config = dict(
    n_layer=12,
    n_kv_head=1,
    head_dim=64,
    rope_fraction=1.0,
    init='normal',
    init_std_qkv=0.0589,
    optimizer='soap_variant',
    beta1=0.95,
    decay_fraction=1.0,
    decay_shape='linear',
    final_lr_fraction=0.0,
    dataset='wikipedia_en',
)
Each number is 500 + 40 x the weight over the matrix's rms, rounded and kept within 0 to 999. Layers, rows and columns count from 0. Numbers have three digits each.

# layer 9 attention value, 64x128, rms 0.11, rows 53-63, columns 0-127
493503501551491467497551431462490567542504491434553508564507514554499494515505573539597545473441525460459509470491487499520527508494511638539539494414514527535437477469507469556445452545520511475521476466512495476530472455444407467475512395439550448506487520484585539572521495527481473362546569507421534570525498508523503483530492564542481473480451424507488527472479525515530537438516
456460492509479590508529549494522560481537515505480557517525503474499479509443539527476499539455513484498462523453449636504426543523482492507530579469547544501453566485438434429472476513456505482452501479429517505557462506527553535470484482565522551506505382445468508518590568560534482502485535520476430519535480512518505440481528505540514527483499626572491507491480602454482542537445
475503477475537485459518548500535482385463502467508533546521471497527496508476558503426512509468455453517564558491607463445478496510537516489425438507481512475452489467496534467477479482484462475464477539464443490530511482443500436518530498502529527495526497495516438490539493448503528514502547458536503486578467524562494462515471516552578497459515455551586523525533442517545529536476
463515454471547410476450468508557495545479503575546501503514500469453457443486443600400490525493504488460451489494487488509522490518481428526512474485507417456553501526538488562575483470470492413543538561539545507532454540544436517490494522529449578584523440465453382527477472490467468501515516458466452488464481489505498510481509482517523520475513502531469458518539477466517550431504
492426437526508546467482437473511426469544456451455492488452465520519518519514477487552508558476457510477539525537459457479402509553490496504486500563497555539447490483555480521537540501532464479512555571490459538455498516503478417487481499519475522452490478562537469400509456412510502503474532543479519497494503485534561528514566512487500499497480550535490381534485436542461514561498
525522477475518498512475515580488547473604461585505509529507498475473506484504484505508524504541489507522492523561467560441480544532483520473494483476517512550450502534551484537480538556564495532470531454573545503532552475498542454500433475570456511562520495486528498566549533534619479483483441458519497524480498497500509503515427454488475508459476407542476482481464555588542514513509
531523502449443529502580492481515464501520478497490505460521543574434469506466522485505463460502553557526489555497516483500505556507445550535540427474447525481470553536526498510471503500521470449470532537513428488497502505529539477502536462483504492519529463475553440520492516559553519482537546509553535498450504532501546452475550530442491566502509486572489509562410547443494510540565
488494517504523466529492431505450567526511512533585508539578544523435476528437600500452477499490500534483490494527499512457483522438426360508509444446462542500458563523530415495492488512488508491504537502501450512466541417479477522487485443487518517512541497463496506497436559412515488506511530501568471509476467478551489432473466484446429538447451470461543472523477517436509540473499
555515460444522448452478484475557463494507458441534589497484480432513483530515502462497540516529445481478490459487450508520456513552550582529496575503516496470442502524519510495485463486480444513462536496492423505484455535547463535456535510459492508569547492473472539494515482517548497472445427460438500428575451447548524513473562518487468518541550510502579458453480489457520523444510
510546499525503381510388484535567566455493554502550492469534471500515507487424547509531541502525524500442514475544512547514540458538428480464602564475480471497518540510429571534466488512466477475520547477483519472490502481472528493628511457510479547423536464453536493473542587434490463423520524436495582552473467510488484512500525613537497520498506505445545429511433498531525466546510
537452445465542595516446503469527448424451530502486491537465522559552508527523475528488535548460486540512390503357533462491527532533500462468460437573473453553583506447455495410508455526483504440507538450534449552480555538503442500592464439524432508587501518524443537471545499464542475447549481462496531469481484500522509490472452529479461478516498473446517531519489472485478539511441
# layer 9 attention output (transposed), 128x128, rms 0.117, rows 53-63,117-127, columns 0-127
468486483503437523568464544461485464532531463504558460548478476534497576503530480568515480470572417446494496443523433552503527523480550457598460547490537512513501506517530538579532598510561462513558400514436500489490530456431498405464445543547449520478444579539485476503516583532533495514456472450448509500475478568462512511480518553515454448527447533485484515513464515521558590503559
484459475521475455565490474467501562458444509514556520493570490439503503404524513515512467483522506490484482518538523473513586526525469444540562463514545520564481500467477531511486533487475492547419523498494482536489431455469562521530446579447429528489601456535525489447569535464572580558474503602495470552518582513500577474482522553547466517437469492492441514420496518527477529467531
547538453503500426465511535455533586487493469563548578443531434462567521449524515487485476504516491452454486490500510505510542557531507456494480448486516500537496493539498485469517440450504520492476537436511520523550556450441519495491557477489576519505526523527575468448492494460491419567500581436556450529475542510500469490509534510492465451521557394490446592506564439520511529541482
451493516486508500475574521453500526572448483489517540515526482474464441477487497526408502500492531485499520533503509568464493509476461511559557465469511537463495509456524386431506459438528574472452501517464487502551525456526469442516522450446516558533529479582516512556523432482553400548527452539540493499473453463460464541506474449476474499439451488507503484499491456476535511418476
452517573446443500515542492550543511554483508430485430435528419504500488446507402487599495562508545398476566511477528431494439496479505542481547501553481477502512434547527503483442440520470504427450516598499499524485590558522440521513474468490562499472506545483520527450479498465474456438510501573472451536475548470570595469506467487480480470507460515503505537495469498556560476513452
462456489517461466512485503417495425490545509475487537496491483503473476459457502549523539528535427455468446451513476436488505558520541522495524493505528527546428466533481456497536547461492507520508455448480524530515527495581532447484482529477483519455546505574487481518432475534480492512480439469556502501520488450492487455626514490514527418502561436486548486492499524518472496406504
545484461493426476590478514442530481525448441542523510488440475544534438535550517521510509543564493459529467414565611560563542491473466525507511455564513538509489496564585498469438514524526564511528551601508455560482543457518464488435554513563489481492488521535534492475509492525475485522496466499521420469547468509504527507484439482444477484578536521466490510578517521445428427489507
537511584462432564463537511436579481557486520444538468479445513506527474463543495470514494519542387523459430441474482520501552435465492505562460517491467517513507525541486454459541534420485430515483518446490483595480525476541440446479554548552456519476544516537527475498549540437549514514532468461447496442562480440433445524503514510447479539519463460550543555511504445523490491490478
550485475508530376544503505407507480486431501418547504474552465452469531507450524587518474600499489467415550493503530486410458493536530502467486570509480546534493469522494582485520542510443543413430542467550448500565510473490481459512516444495495474484528451489548552503517483432552481535509439513541564541431531453593498502549487483416456449408533538523522458430511477455476509525472
513511460497514518561492528531525472543518450471437512536482461492486436469440486453495470506619424508521538531480505497506566524509494437566519461497460403432560516514403425542478628519553477524510436446519564419480465500493451436561554499444538553547487478637492429425542554513439544449509490517485477540513515570486494510489480559572522526391581470492436512521512523489629609515455
479488549527475545500549481511497531508515526526497529492491529461458417466544508511452554472519532527468492429466520450487482490443450442592508505500514475511421459515446471531542485485446485510458503450455480433580517554505544478529475502476483520436586485554475438508487458457456451457476432514559525471523507443483448550483504513439517481475481506524488563512498438532488530484514
566514490544536522417506479512406471472528521545477465462505530429510448510486535470534545550437530537580449522529578456504517485474483567476602516509476450456519471458457446434503440462441508536515549512503508510507481526535488510501449520468485549528570468415500449521495456485438513545510469561522471476525495552509476498567511500522514554489527474526510483504525490463440488513496
466568530473512528467502485525415474563532467522477501503439496565552487570445502473501533534502542474489499445489527450457432450475416571445485514505449506480526478483545510523522569484588522483499488505485516551516536496445442442462612487460511481518472504513508481546413492544500455469532469469588575461517482356486457466503515493520530465499557487501561499539478526496512491489474
536414597523475540514476535553539459505489479499526455523481524564502495524439514536513538506537482536531539558514480499519448489517445537509493498516508466456485481511469574515419483572486498536517488525452511470475437561479553496447444535483444515473486545504543468518503463572461486477434478464502507432471504609514538518478481469500489527502508616485513479484493515479568442489554
536499483486466532467459445481495478439500501571482457541480531502519474486538418459551544440542486508511510509510471489486549485530504502483432526482473542525516519515420539533516545520526419539470550464582508472462500601552537575481470508555478423425537470553466563380474504423533472400445530497524533554545456452487532529531449548482452475563555434539464506511492471543493524588523
521500450522513499544483515452459516485478451536478570500472578533482560559476576441468453454539497487526465502493532517518508472464481448508457496453479486494522563515448487506536499456532479585534498487503471492446458469534489460482540535511513502547491429514510513508513479572534575575497534507542489471515475526470464509481496537508538526482572505520457466498546525481471523497548
454513520462509441463473496518551500503447467467535451530502461449495496549515549501471449534549530547497519489525504461560528446477489510582497471518457552438492530437488467468515475495545477537498447574603511542566441520441516538501552476511450516512525513464527537479543561488568534563565515480469485514447533540500501500442515493453496524462468469469481544452575497506516514493463
442480552520554498475550431524519522468485528463482498498560482589512507444467523516522460551450517488473543555422476443486518572483530501498487460468449516510520515475451488507489473451503452474440457450537486482525486508544522531565532513466523459529520508472473493535467539494584525525477480472493541534519505510484500464503516545558482493443443492518497451457528482496507556496464
491508480509561471500449484566562516509463521498440536562527502562505561544472470488482458493500573476498507454525542486526492547499520489522503488508460465528498536480574516515497458514508546513431503539558515459567454573443482508519503494499532480530512551478501539472424505537457402572451452504571508522497470510493521556462507496523453447507476511471494497482543533464518533524519
499539530533461589421493501463409555472559553576407523544535499566507506483509479468430495426474503519510447482415465516475515501482448524554499540557525471549480519468487490531469475536582508528478530548422481543472472480578521548448496535563515484507531473507466428496450524544525542526533569456470539476483473503446463490473529519503520542537428522503540564505469519552529503503499
486473595468517494473551534521497509476519515525527539480527494483480464500539476519488537510433540432461497476518487533462407504492526471408491507496545524564474533507543556488527405508468556494509557551471464482576515486527518516473491508537530537469589520511534563575465463475521480589475423459508460511519531441542489468449510474419500484538494535472577509480524538475461460476502
580473532538453489536472501433473504502505533484542452456502466552489596579467536519473415522463495513490527588454423464508520547525535543393467533509518498451560523539492493458451542572476530457545482544539499524462506428497536464485495539540531462546426540460495526516487526496516514472508603469466437554443466618498519476465473518577511550518566536501463437515428539464536459551524
# layer 9 MLP gate, 320x128, rms 0.141, rows 0-25, columns 0-127
475488492521575531558483511449466513516480534483501429545506521517498451475546472490486514517461505541475492537478485496568516529499521501459459483596461473473517536518488473522488495549543497495519470532485525466485472476464536533435495566466502488508528487468512511520447522507462525481548533483425515450556557495524486506457478461467497470445468486513505468496478489506517509534545
449556584562474470520494595515473378560492497471502462539469531489471442498494520526532529541439560402494504489494523566532518507505517500528480452552497511534472476507449466472551492507484547514470460507477484496521489376535528489505536540438544522527457410565497463516486548438461492471501488460553500470479531464477518431569551475483422480514457554504484484532533509494468459503489
467498504456528406531474474545489544438497541570545481465464496462559496486547562521493458511520485558463499521461465485537505514415477462540469485551504459535569542503564474478470430486486500496522547527486467439472460429530495485509463444484531500464445554480540544527480455511503523564439490521429486476556489522462531540459561497491535481520497514489464483563530543534514485554540
504479518508492439524466489452555507512495488519569412499504486456401498479477503510506427529515415450443510479455494473450479424489504456476460485483557476438522537483499508480464499564496473485434486500460521567449522559473504551400583525499516523528507431508544495532543510532434505508549484543517466536464475499480550502465506474484508489551526491557488527503516519489510505462456
511546556519572530494474516541550512478508569506459477503477461510491407501512449496516425469519472443491475516554488460464533527543466461492505554513592449477500532473470464572456494558506501450509481526561563483492504521607517609476524482428514422503496522500558477485490463488553543509441478457473451546528510515473581569480535465429428478460464482439496449549504522456523548520553
484485492501511463514546519492505497494418486536485428546509522473546529580558523494573563524464467557508495505446489437532497487544567527462542489541485512524470468561525513478455581479529498535493554555468416509481459459491548542575412554529522466459547490541559518557539468473448490482517491402506508513499497474600545480455511447459532536462438525489489531462495491429490525541471
479422492387481481491482527475502550501471529546516429450534447530440430514514524513460528566527511511467510488552487473523511480569492467456445487548516489480498476472476457546481470455463475409515462467512635446510442479464517468549512522448556497523521482552451476558574477463506511521482464472447510480514513483456534482517475528482488455498514528527515494483435485547502510451568
481480499572495498528519525504491561515462452558522441585550492458561483475542558502514437444477526462541465446403554529541475469555518574511460532548481441481452480504457453587515556485557484475483510502471516528440555554468490526534510515446500487464513445559470508520516472512538512461534528505498510538524546447439493477468593501480529540558600487485406513410493483485462531460563
526501485548521528481530433528537588555429569491469497536528571477467496558426498495468445524510450550504548501517499509489491500501467500481448436463423465538449423486482503551494478525587448509497451427602458506519497539534502546503442542480554517490528447523529557521471570471501534459532495471498520489522513454525478473532463465515439497499478527430502476488441479603501496594377
553541508484483556545451510478505512473562513496522533602542440518562455400526581449511478474495513532531510487503537520569519515554525548431518471494584490430523542560498515560508553478523513538518485467502465403479414514528483517451512533511497488443488515501513533457469532474526563521475468533481504569488528435523578527478469486473418456529451507438471498511548505524464515481556
514576473442451501508607522517446495479507570519494472516545512526434486589531475482455497493544475466558500516508458490525470487539470471492516517502477589491502486551495533462476446533475535479537524512475502500551528483474509536524382469541426476506555574580466552535542440531460558494540510500433509510530500455432493448567469447463448472471536485554476439529474491508513527506523
455506515534441587560522561526509509493482444499518468493506507475505516534541490528569504442453503498526546434492563519482545541495516507458482460461475417523501513550445532499453495455558478471523476514523545421515493555493472528480431491397574480539466585557464450538479504481598538452466507456575514429595520519436517546473507566526508492589494486518452518505463484522501527561505
461476498519438497520533557483497485455524454486456513498411523469479546508593518469485479521623451429587481516521514481510469557428471560491525458470507531447527449509460513519446486529509524527529599523540469463541519517517527521544533498531456513541490482459501441410504493502532480485517403475513500542426597479495514504504508421488518423450472564470523499529516503500530461513409
557506486492504550564524515535490594483464458506506511458496525538442517500464510536528502493436477452460446434495536501541460563474452516513534409559524462536464471456545521514460491463514482439474507436534463512477475500539557432548509495480537493493496559514491498540512528523535515552510507473480517469498515553479526498494595476559462528424478547564559550448450548571444442529474
505504485515509475518509607471530521572544541461474509491529486557440449448513436459538454553475493558570497499531544477483569522427475469539542547519451534482540446418440546568441604475488469490518526545432526457533563535515447470531458557506555511504488447492490569499527494578520493622521516427505387503581461492506500502496498505463531492530588477447473428550478431452415498462472
474533549518472514590472525487493558445526522457529466478503467492547542480439568494471582472514559532459527551452510452497538517561501564502465453436540522477445491515506521538497527516511463478545481529514542479576619436446496561515576579437587497472576443534469523548517516494508568496456536448472481519509481512551511519527514540565536559496544502453540466494482492485534518470513
474498503481483510476497494477500506523543518511534484510508472499450545526450492485522479483474465543463501486482494465510461514556519572486527489413463454524480492508598493500450491501499406523423480416540467526539540526499496583527422575524552468487477493475490527492527486518521542457533500514447589392510537452485556556516450481457444476562521479416459506490466563586397534594556
545473473447549513472492487481481479479521508514502464491531531504510437476507507488490569524488496479516432488508408525548553566519570519446502461461492424495466480465536539458509528485486515527588489461441534516513516474503548497576476511485463471521526498497460438459499480507485514532472553467531468489519485435484487491537516492518428562528487489510472523552485522577530536462516
525558508469490525475482585526503521525492436454491493526467512460586480489550492501435538459421491468500485471497485511501483581505478532504601450476489496413471527540566459463530527573521517477487553545476471516512530481504502515567529593466471495557496405471435508508453498536454470518420533511479522510475460488501564533556476459452541440516411489551492423501578431510455589478460
498517503486556509571442525495474489470499535532431493467510465408561511525505496443425435532521521463531462424501485532430481553454502489564529506489512454439543491504545430482440509522450590491549435459469453532469552538536320516536470433500450556509536470523449423550529499423542566496516536500466496532484499460481566509552546465488553587488474509501490398513467508440529547550520
523506538478514521490561613483486473472523500509573524530492500585465477459565493572542540581469514475440525513447455562531513528489513530503530502494452422482570536461568521502544505516454473557416518572479472515527547467538491497481490522448473477474522483491508526446521461496470488481527536439487496536546481460448465523512454587468504410499527492548478420483546460568444529560497
492516546520573560601462514465540514487517498502502461525475529519549545556548500520498533567510494544405410544450508429487513470392530456486485464476537501500503448446476569538383549469522494470474478537498425499516477610597499515468536473568437538529491546455555493443475521489509477438450500474549514497467478520466516484525511513460556537464471472552531601497470503478437412502476
440499567573524490524530527522439470487468431525461481528467559417420416524447511526471586527527461528433524530458450519539491415500562457478426468515507469497440487535493426425481538454419510450427435503493500490523513522521443581525461441573534441508513501491462541553520461517482479501524550495477476427503437452487591487533453521510474438421474494493499425501531574501494505524510
535535525567510536440500526503486529439521485470435532495443542550414422538502578615480526475426583506532531473500518477543547496533429475446533512437530466519458501482454548474458658482518520490465435473519427437581490476506515437528570524402457437528464520562547533538474503482557471468515486514428427512484482488562525527480473432526486482493413492460468493461433476471452524506539
444492534501495509484474491552569549522463461504597515511592496494555461472494468499514529544495453508498505466492557477514454502499480525479454521445497499445528528528551538511499490484516498552493531504482494537532447454490463538490519473528471535510512490433499423430505450505568451478427540477532442501489532536435500458449553437466494450514494461484501473499493451439433595493536
541580487543526479491448425524517531404485495475508423563504428398552426458504509497468466447528547533531496545474556504482509513511483513499512506513504508442501513523486528512567487507554525479467526423534454474519389491539501517584491524468519468509505535473465520489499519494452514470563549525545494565425465442462437483562541543498557521478448503488478393520554461531430472471435
# layer 9 MLP up, 320x128, rms 0.141, rows 0-24, columns 0-127
482477518534530516581513475540491566538478513567536490508471486509507482495510490488558511585473502541425506530514465511522514483463492489453494520517438457494553458520448462495482483500532515514519441549538490505565457507462521516479511599460507498464490573494488537529476499568545519434463496600452569467498499533460444459455557521487492469409487488543448483495506541543489517556546
549560529457471494421576468521524466443497542486518505474527468490466562504505460444428439536506541517472568489551524532476492486520544485496480520481450506500494475555541507520457475451506486494526473447525558423468475542506492496529466529541454551574438455456462569356483503464520522484466632511438532470489472514472508507466442487440488508521495432518530544488478484497422483461469
483528565479459471471490479489439480494506522504563444516547515551503507523492514486571517491556547475530506548452484556485526505519457562525456547493504460546522445542483513496504482457494504471497493559442504523496449460477576492533546469479514581459465548463505484517545506534526514485494550415538519448503563516518513499497487452526470460446431452512541441487449464578488500523562
524528461538512515429492431544527566499492527553400503527422534462491436505539415516484534522488539495510452457515425487510498482562480501517468508405495455461495478489492551489447474533465536514503500550532592541487524497479492474540521459449491474473498447481535507512508488487459461480491535472510507497507641474470462502489499511539541482497408487472550531525432506488420495501492
524507561383607499504485472496555498514491557398472536489484431495470515542443434518537465424519523581451580418575415554558477486522556577467475540437499553522565516528406473528495547545455506513422541591559462407517538526548583543506514489538505458546535529510535425494598528510507570526478596490392484477494472514511494467418502460492517511489458485506415512525503546514494571509463
516535494572517489463506529489518461469513512446511537608455414463507517488437488420449536647469519515442548468504554510513463493470461475540502539486521491501485460491473528490522505456458527481508544418534470504525521502488532471472465512514574510503521509474571443510474499556543441531482540458486486526577565409522441440534431494541496539455523474421559478489463479527395490546484
481524566471380511489446508532491479468427495487535457492424490479431498549496438497482512533477550544455556451488519466598530489487484537571368521483452435517517481533555535546489525452475532526531412519489560466430550457476513490496503490522455418492547529506483457477542434499490469571520446539448517405485511514547480538493546483503532436574517547519549496500526525564482477464535
458501432522504475524598450535508479477499524481483499494476534486542517532483479468563501457487451583497491516503505507467487426581482571485556546464439507550551476524529523496491476481403533478446481477518448429528444503532553474521575475510583528437499515524530508469458543511563497442501540502485519486447596561475594489440431479507467456430518496570551473552545482525560475538469
463502516458585527468478501483507576531480497525488486494490560452586546429463595512485539506523460497495529478528596449574505537485554604534533458435496544526512463464512415548512505503423541522527435413490528550484516445475457516469401605525429504488517477534474501564477546481473484542456477439498541550419580562454576513482400466476455402594451461517447498490543490493485508519501
435526485517513500579424584544526496514438534583520499507525501479583518418461570469506547466470503483476571445481513524482528422503533515509544537486515526487524494562451449520485572487469495450514531412490510515524451546518531540496443525474490476445468448493545569489511466503587528535533461469493532573497541482523568486438451519505504480518425554474458492492534500503526453437577
459470464484497479582589488471515550497437534519564494543478478513517484481489533474468443492443505484501490528537415498432485484439500508503487519523531541525504495449472472405502479562573543484511485505498502517478427495476527474493568458559536494532502498530547546479495553508451562525516484601531499442462559545449466508496507510506537536535462495497570451490504432496466556509505
444425563497449476593455531497478514452509457508526529493456528504568553484480509485482507490482521471509437488535507532526481538552511497558556549517429539475467518531538448574469564481506513585572490571435509451451421516488458545534439569495560422486540483501410460464544501576493473497561486503478566508562521522539520532476488485541565473483472517434461517503550492505482565546508
473487466477476475480479492510468467504454491485515516518527481420461504450512425490502494404520520546494505562511506510534531497490531593531573497567478422461506497471476504478458502502466542518490485541496478512511525470525489497538540522588514564533430503533557551543499507507521511449528417512532508420422487474535554477495504495473473486517449523433548465508495513522562457477515
458458451466465512484514502536517498562470508538472518523513531436480470484509484480558551585521450516509476445552533436479504495484480512481451455504450513454440531445505520547555564523525492457512562466541471426520463422516505453529509589503505462507468559499488475549464481424507566489492591534535448546512503449471584433519517481464500556496487497446526478492587521550492495519501
498480523433458465492613443506496474452479534586502486495500478470557520518559543521543425414495514424499506538477442514470490411523516515462542566466533514482487560557499516529508476561527503537552523471541537518541541513500475521432538544523547516470356479477524492403466389475490433474453534502513567499496577576559495536487461458512456457474458521555454411482507483505491503473528
525559450405499498569502528607578489491510442524448492552509523504475455511452432444507481446499510496548461498528574515464522551528461512512488536532450560557476537564505542510455515501525446543517519509456533458493506458525503539504478519519481592455413508508553468490564493439483499482500503452477481536526477504491500504538462483548509526478561478497508524519526438532502541541452
482532479573479488544492515518504463541541460488518447508474418477504470486486418563514502514611652559549486460468472493485507449505565527448546471492549440471532479516484555526511536543502559505447474511518505514515512559517470543521503481534491425493528572484547434483537500543536517479490511441513465464443553541504487515498570531441487472605465526522488503513494484487449549486550
488390434437538500493557475509464507446559526524537517506496445503480445528523514496541535486463468527518470491469455536588607532472507521505516536492572472463482491479484470420499509502511493521588490488450565568485532525490491544546455485451458480496470528475498536490451517535552532533484508468516487503556499487453477457511525481480480490458522502456448535577514507592496570468537
494460485469406524559504485500495543457516566457521482468542487534527510527499470543434506493474506447523568490511582556514565470452489554473458551486520466539463551624544474520469543452433533515471466484509586514602484488577480598484462502406532527477547477506443508511544564485474464430418547574502477460504478454465452498528525442493550527495455541478459537420445480507532531533462
483434510511521548466551579542496471502486556545524512559471493512589511524585526535459535487596450589511470555557518504454514505559543578477498513509565474523473414514527518534514465582507566462398527439531436496418494554505504504605497527465486567445513503550521539418391436507494500491524492493454504573424474484405531532458433461545453479471509454464499441476477544492512510550463
450477484482452488411470522563516508446525561493487504510540471456511442562457514564510498463527451491529463562523414540492523539412505466508502513500446485472511572580527506470485492497444507530485511465492496442515447537479525463482475549494424581496583502420489460534517471556466566480532514524505497500525459447600493397471483481507528464510507502528541512465473493473515516531460
407497481557472483483451382463505431502498464482542525462465516530513485532496492518486522549522480475458494473492545515528558451449544505516505512523512466510536593563543466541491482550551580497515474490479463488464447580500482503513455481510535577574498555465503548518523524523479431532485551508533442491508512500489553486461561440468532417454556479532540555569434597489457487531543
502429479504480527529528509540513521512556473460554448526496587501546498462547557510541436487436532490439531512534396497586471535412533468522537438459539569535498488511525440489476498495533484510501490471445532535537452506518513554483515398529458533659490445480423513435532471549575460536554480477521450512468499542476496530492512498488503514543565523527498480465496526530476538492534
449499586500535542597562497544540425436514542519496520526482465510503534469482482506464518472439541545468540427489544486561502530439453490506502513520538491563528513500386460540470465535450446527495473447415471445549491556492544458479481481453469584460535510525505505406455559465475513470508536522526477540506480466530471507587479440584555474495447435484467501581514544479491490558543
501482505487443490450485469549469534508471529461533469439569485457475517523543552456537479497579422525458498425496474485488412501538502475463498579533494477483452486498527536520547525486581435507489477521446455485508478528443560472526516557543466496435534455455473537536493490450514467456475497442502510518503475543448509512475522510511476518440543496540496486533598540498464503513540
# layer 9 MLP down (transposed), 320x128, rms 0.132, rows 0-24, columns 0-127
527482470546561507509473476511516471503479510501514531503554523536459499469551488426491553475470485518500506527496531540523494461433548513588503482522510407479494532475457497514526508428519565503445497488532476493457492505498546585462488471534494526471583509451502554485566559517491556485549549496532501492468483546527459502420494460558498477584509548472462445490552575485488459458461
526523520480519478478454468501520556476465470496496525561453499480467440509421466498529461501484441475508514459504504482464530474516528488482429577523468487521556528516530527463538484471534521543471539465475491587485517531540515560574472523503555529509528480570507519429455498460475484486509477463504471419411595551468461417471484511417478508496543521553504562507451468498523529549455
447477465497569481493456496552477553491461600513536446499508460492520482487493441508512521483513529470503453499531489486529481407486477525491509505545510475477543455562471510549466510509591437538509519478507489483487476471345527480496464503553514491496541499497536459542514495555443594514513504474483539456503477503489516465531477517484476497509501436480553464493494487567485453463562
498521538503468513523506560501501518528465466482522528447513493548476318494550494434577437465493514447425550464496478545499497518519500469590564482493527520508557527480474453521568444522510519556538503513426463569444494530492532537544507498500482496512484488503526429486519538525491501496469508445505551591518479468530469500487533508537461442485448543506498491456526502549420403528491
512514511586584495495500510532536433533504503472520524538465528507553392487477489523510419504418564466459502550398462451437511526478477489491475557552488367450486478421509560522562539479427502534490455446564490464454475603519475487462523549526423468541447505549554491520444482517545491539476518487535458617480459613461517564421514498526517471546479502505440444497494508510589464474574
511580490459484477540451491514538423434583480531512513428414428521510445494481486518531547484518487453486467560524477500497532509528527513475532547530475525492558408469579509485487461493488492503504494480541485478483570447397459473498491481485544469546462536442490488523522549440496544496490482535475537557533520545531496569582466495483579549521518496539466501549462478582451522411488
509480506595569456519517485470519557507457491444481526526488530551484451530481541436476491476606481525527550506511527461510518498493473460425506445442506480572524443514497461474512474514528490471433566474452481538479476512423584493547424494555485572483539539512527512520502453478498559488422542572450521513452437517462477535522527510556451499489436512444458487485472531537603507511513
521463540488526484532507497496433546454525476536526511486519534551485444503466492559478540534553509556522498601462499328560553545506523504488526418519474513529543537524456477492543490614420465496446423459550493488517483497510580552601484435521444559574558436467525536547544436470530384457492456523460485544463578525470505510528523492571589485470511493554521512457523493536468496510421
551521574510439546564448556512493531545531465520491485419475499523490490535519533524471535501576407490447484498484458522561555585527484503490432526445526555471518491531540487500438509414482436484416533485405594476447476529553434535519505561458580456521546508518507490462573500455503450489503538585516428502460492528553512485510465515553487586512511571484404426503512491496543452444478
473529496470526520483504442522488525543498513508579510535509528499462415531472517441495468560464520496394545480533527486525508505492515459436462532522498532517536505502518481523519501474498539488485538540442486587495525512421554542482402604466428495477449557477501488534520490551461513497506473513469556409511522545526555447464456487472515475566485463462517573537501463453389492438531
499474465543474530489521466576491538522449480489509487495521523522510477474514486530524536540520547528471563547498495512464531369501551464423502478453599521492519572465533496440512483540503507461438484507598472468485493472636461525511548492494535444521540532489514491474450489523452553468527514473527505499621495500502406522517470525554489502553531515541513532448520479465431527519539
452488503510496529517531524511477491491480476505546478545541500362461624512520505414442473440487472471515461471463492438549564523472456492401508455521505501535504467545496523512510510483504535566489504497511461519550454563408490465494437548490540537432464569495487462532511492510453471493520456501556448509533480538543484581428555516406533427552566488573470488536545553464483550539479
506503496459483419536516540463526501440526540531524575548458456508466511470494422432554462493461496416442497426472522491534510494498469505440507484439506574451540470455458481438529485469456582476462515440504495470484498520554432495534530543517490552483487502491506555514527542463448501488471520564508481434462470426489539503424474465463519480572492475482444500524478473581503478515563
537514427530518440504571518456503547486504485555505604430529557547486508499534496528527473448491403492454470483544488506493477572494484461487561505516452505507450429590496456566522446489460457529490555497446469493554519521435519469457530487490542529531477443545519495537483530494517425516484462528458548514465487445437555458471504511528491490472533525492522475551462500556447454568471
530466481500443467437574497497523494416445565521510475510432509442547513503524515496527504432530499527539512533463487444491572532434537491476529482473471578472471523510595570497519476440495524506519512548453603517565549508483478484544520434470446549535499486529516513526528486473488452480527525456542470459476470473553488510489482536459442515490558488468512538519516522411487495478489
563465540529560421482492452495480506479487445555485533462501528418511468537458471542482583505481535513495479431471503447501547476473516526522516527482495506414485491514502519467513497503459521507501433521526504501471459528378543455441426601477520493476389502512523478570526465532475591522496485428480473452518433475537510530523514502489515535562470547509509534520411477507519528474514
469513434501490550474496506466545545519532451481510458529509557531520585542426534428543491529568499514501460487458514555507470480500510442477477513463554480517540544576473534442580480532522429537510467564433517498481457542454518563556471459617416522526481514489492515548520511522537532541536539504555494557561451530496369498538504520555506522513489563486497530471438509511536493489465
508523521491497466501507477472449512499515515476458443487508465434497442515454542464512504606506487493456503509445492510523437502474548458548486573494544428466458459537520516507459483518491496444537521491489516555538503476330465592522510493505505487544475449418468466481459483527519504480516531543493486479393507522479502436443493527461539505472487506462463524492466478494576536515489
523482427467505432494499490466462548506471539474466491499504473457538458521557549463544484495443508550539470518496463543534432471435543456488498456534575552505463430534508479553464539368455493500513523563494535517469498528311518537430482516502507455473555574524488479414524472458518462487561494504522512530444448517524459517468504457482564571535557547415501530513514505501432549431584
462469437493426449526497491515466568534539511496456440516527494491461376531513486461498493618545509475454530481546522490498495461509475541476467479468440579468462531549553425499499505521445512488542563465506490573529484506337493554455496579511492444538616449607491476479529508518510465521571477514510544518475562526487470551489485560529538555466518565543507521462552530506470455553591
449496524578455490516501470471499488549508517468496475542515441535542550470516463496514467489515472494477530428471508536494494470431428525495440478506502528515474464487481482504469530532573536468533517532460515473524440488393535506423573495554481614502482538431536547505537471479496479542510426495557412485500479415519494573521538525509533491493424496522464510507514440571498494510447
464526479515467515487515536558551487544536554535513546534458432495488520518488518509590506517488537500435531523506572480560451479534509527511519472537494574493496537471438508494488466500492512462482509478579520521480586438567517438479531508438593490472523402414558553521548541501441555538557526484459481542514521571508472506516459492461468563425538483492484552422483535439531573461501
513591485432547595485474532506463480493457521470506508460491490495472541428488509500508510511518469474513506518518496495470561441532505506468454517560491542505385456507491541531517472517453481493567505503467510497453522416456515481438446448528451468450597472505489491387582503482512536565457533526501504447546526503494605496492459522498514462533486595519505478585512528469437547566512
494576535459565460517487481468487445550509543491605549442494473527437525502556525482479507566580487512518432540466470578553486505522487496502512496487426496542513469456620466510522474477546568531539525512485520529432568514515478480503519530483528531508515527449498510483467455478472488550464513442549500480550502570543487490479514519413519499450462460512471572486509527478525463488508
527484471474469556589553499575431492550537500502509475477505494479539520544463561541521522485500497509522557524489481533534480520468488468478473407582471523556531432520524445453526554508522493514548480514502518532502490554471525465476524557466503477487524511552480524528440488469455505457479523515516536560567501450500503552486457516432535459452468523475501535478497529479562518518504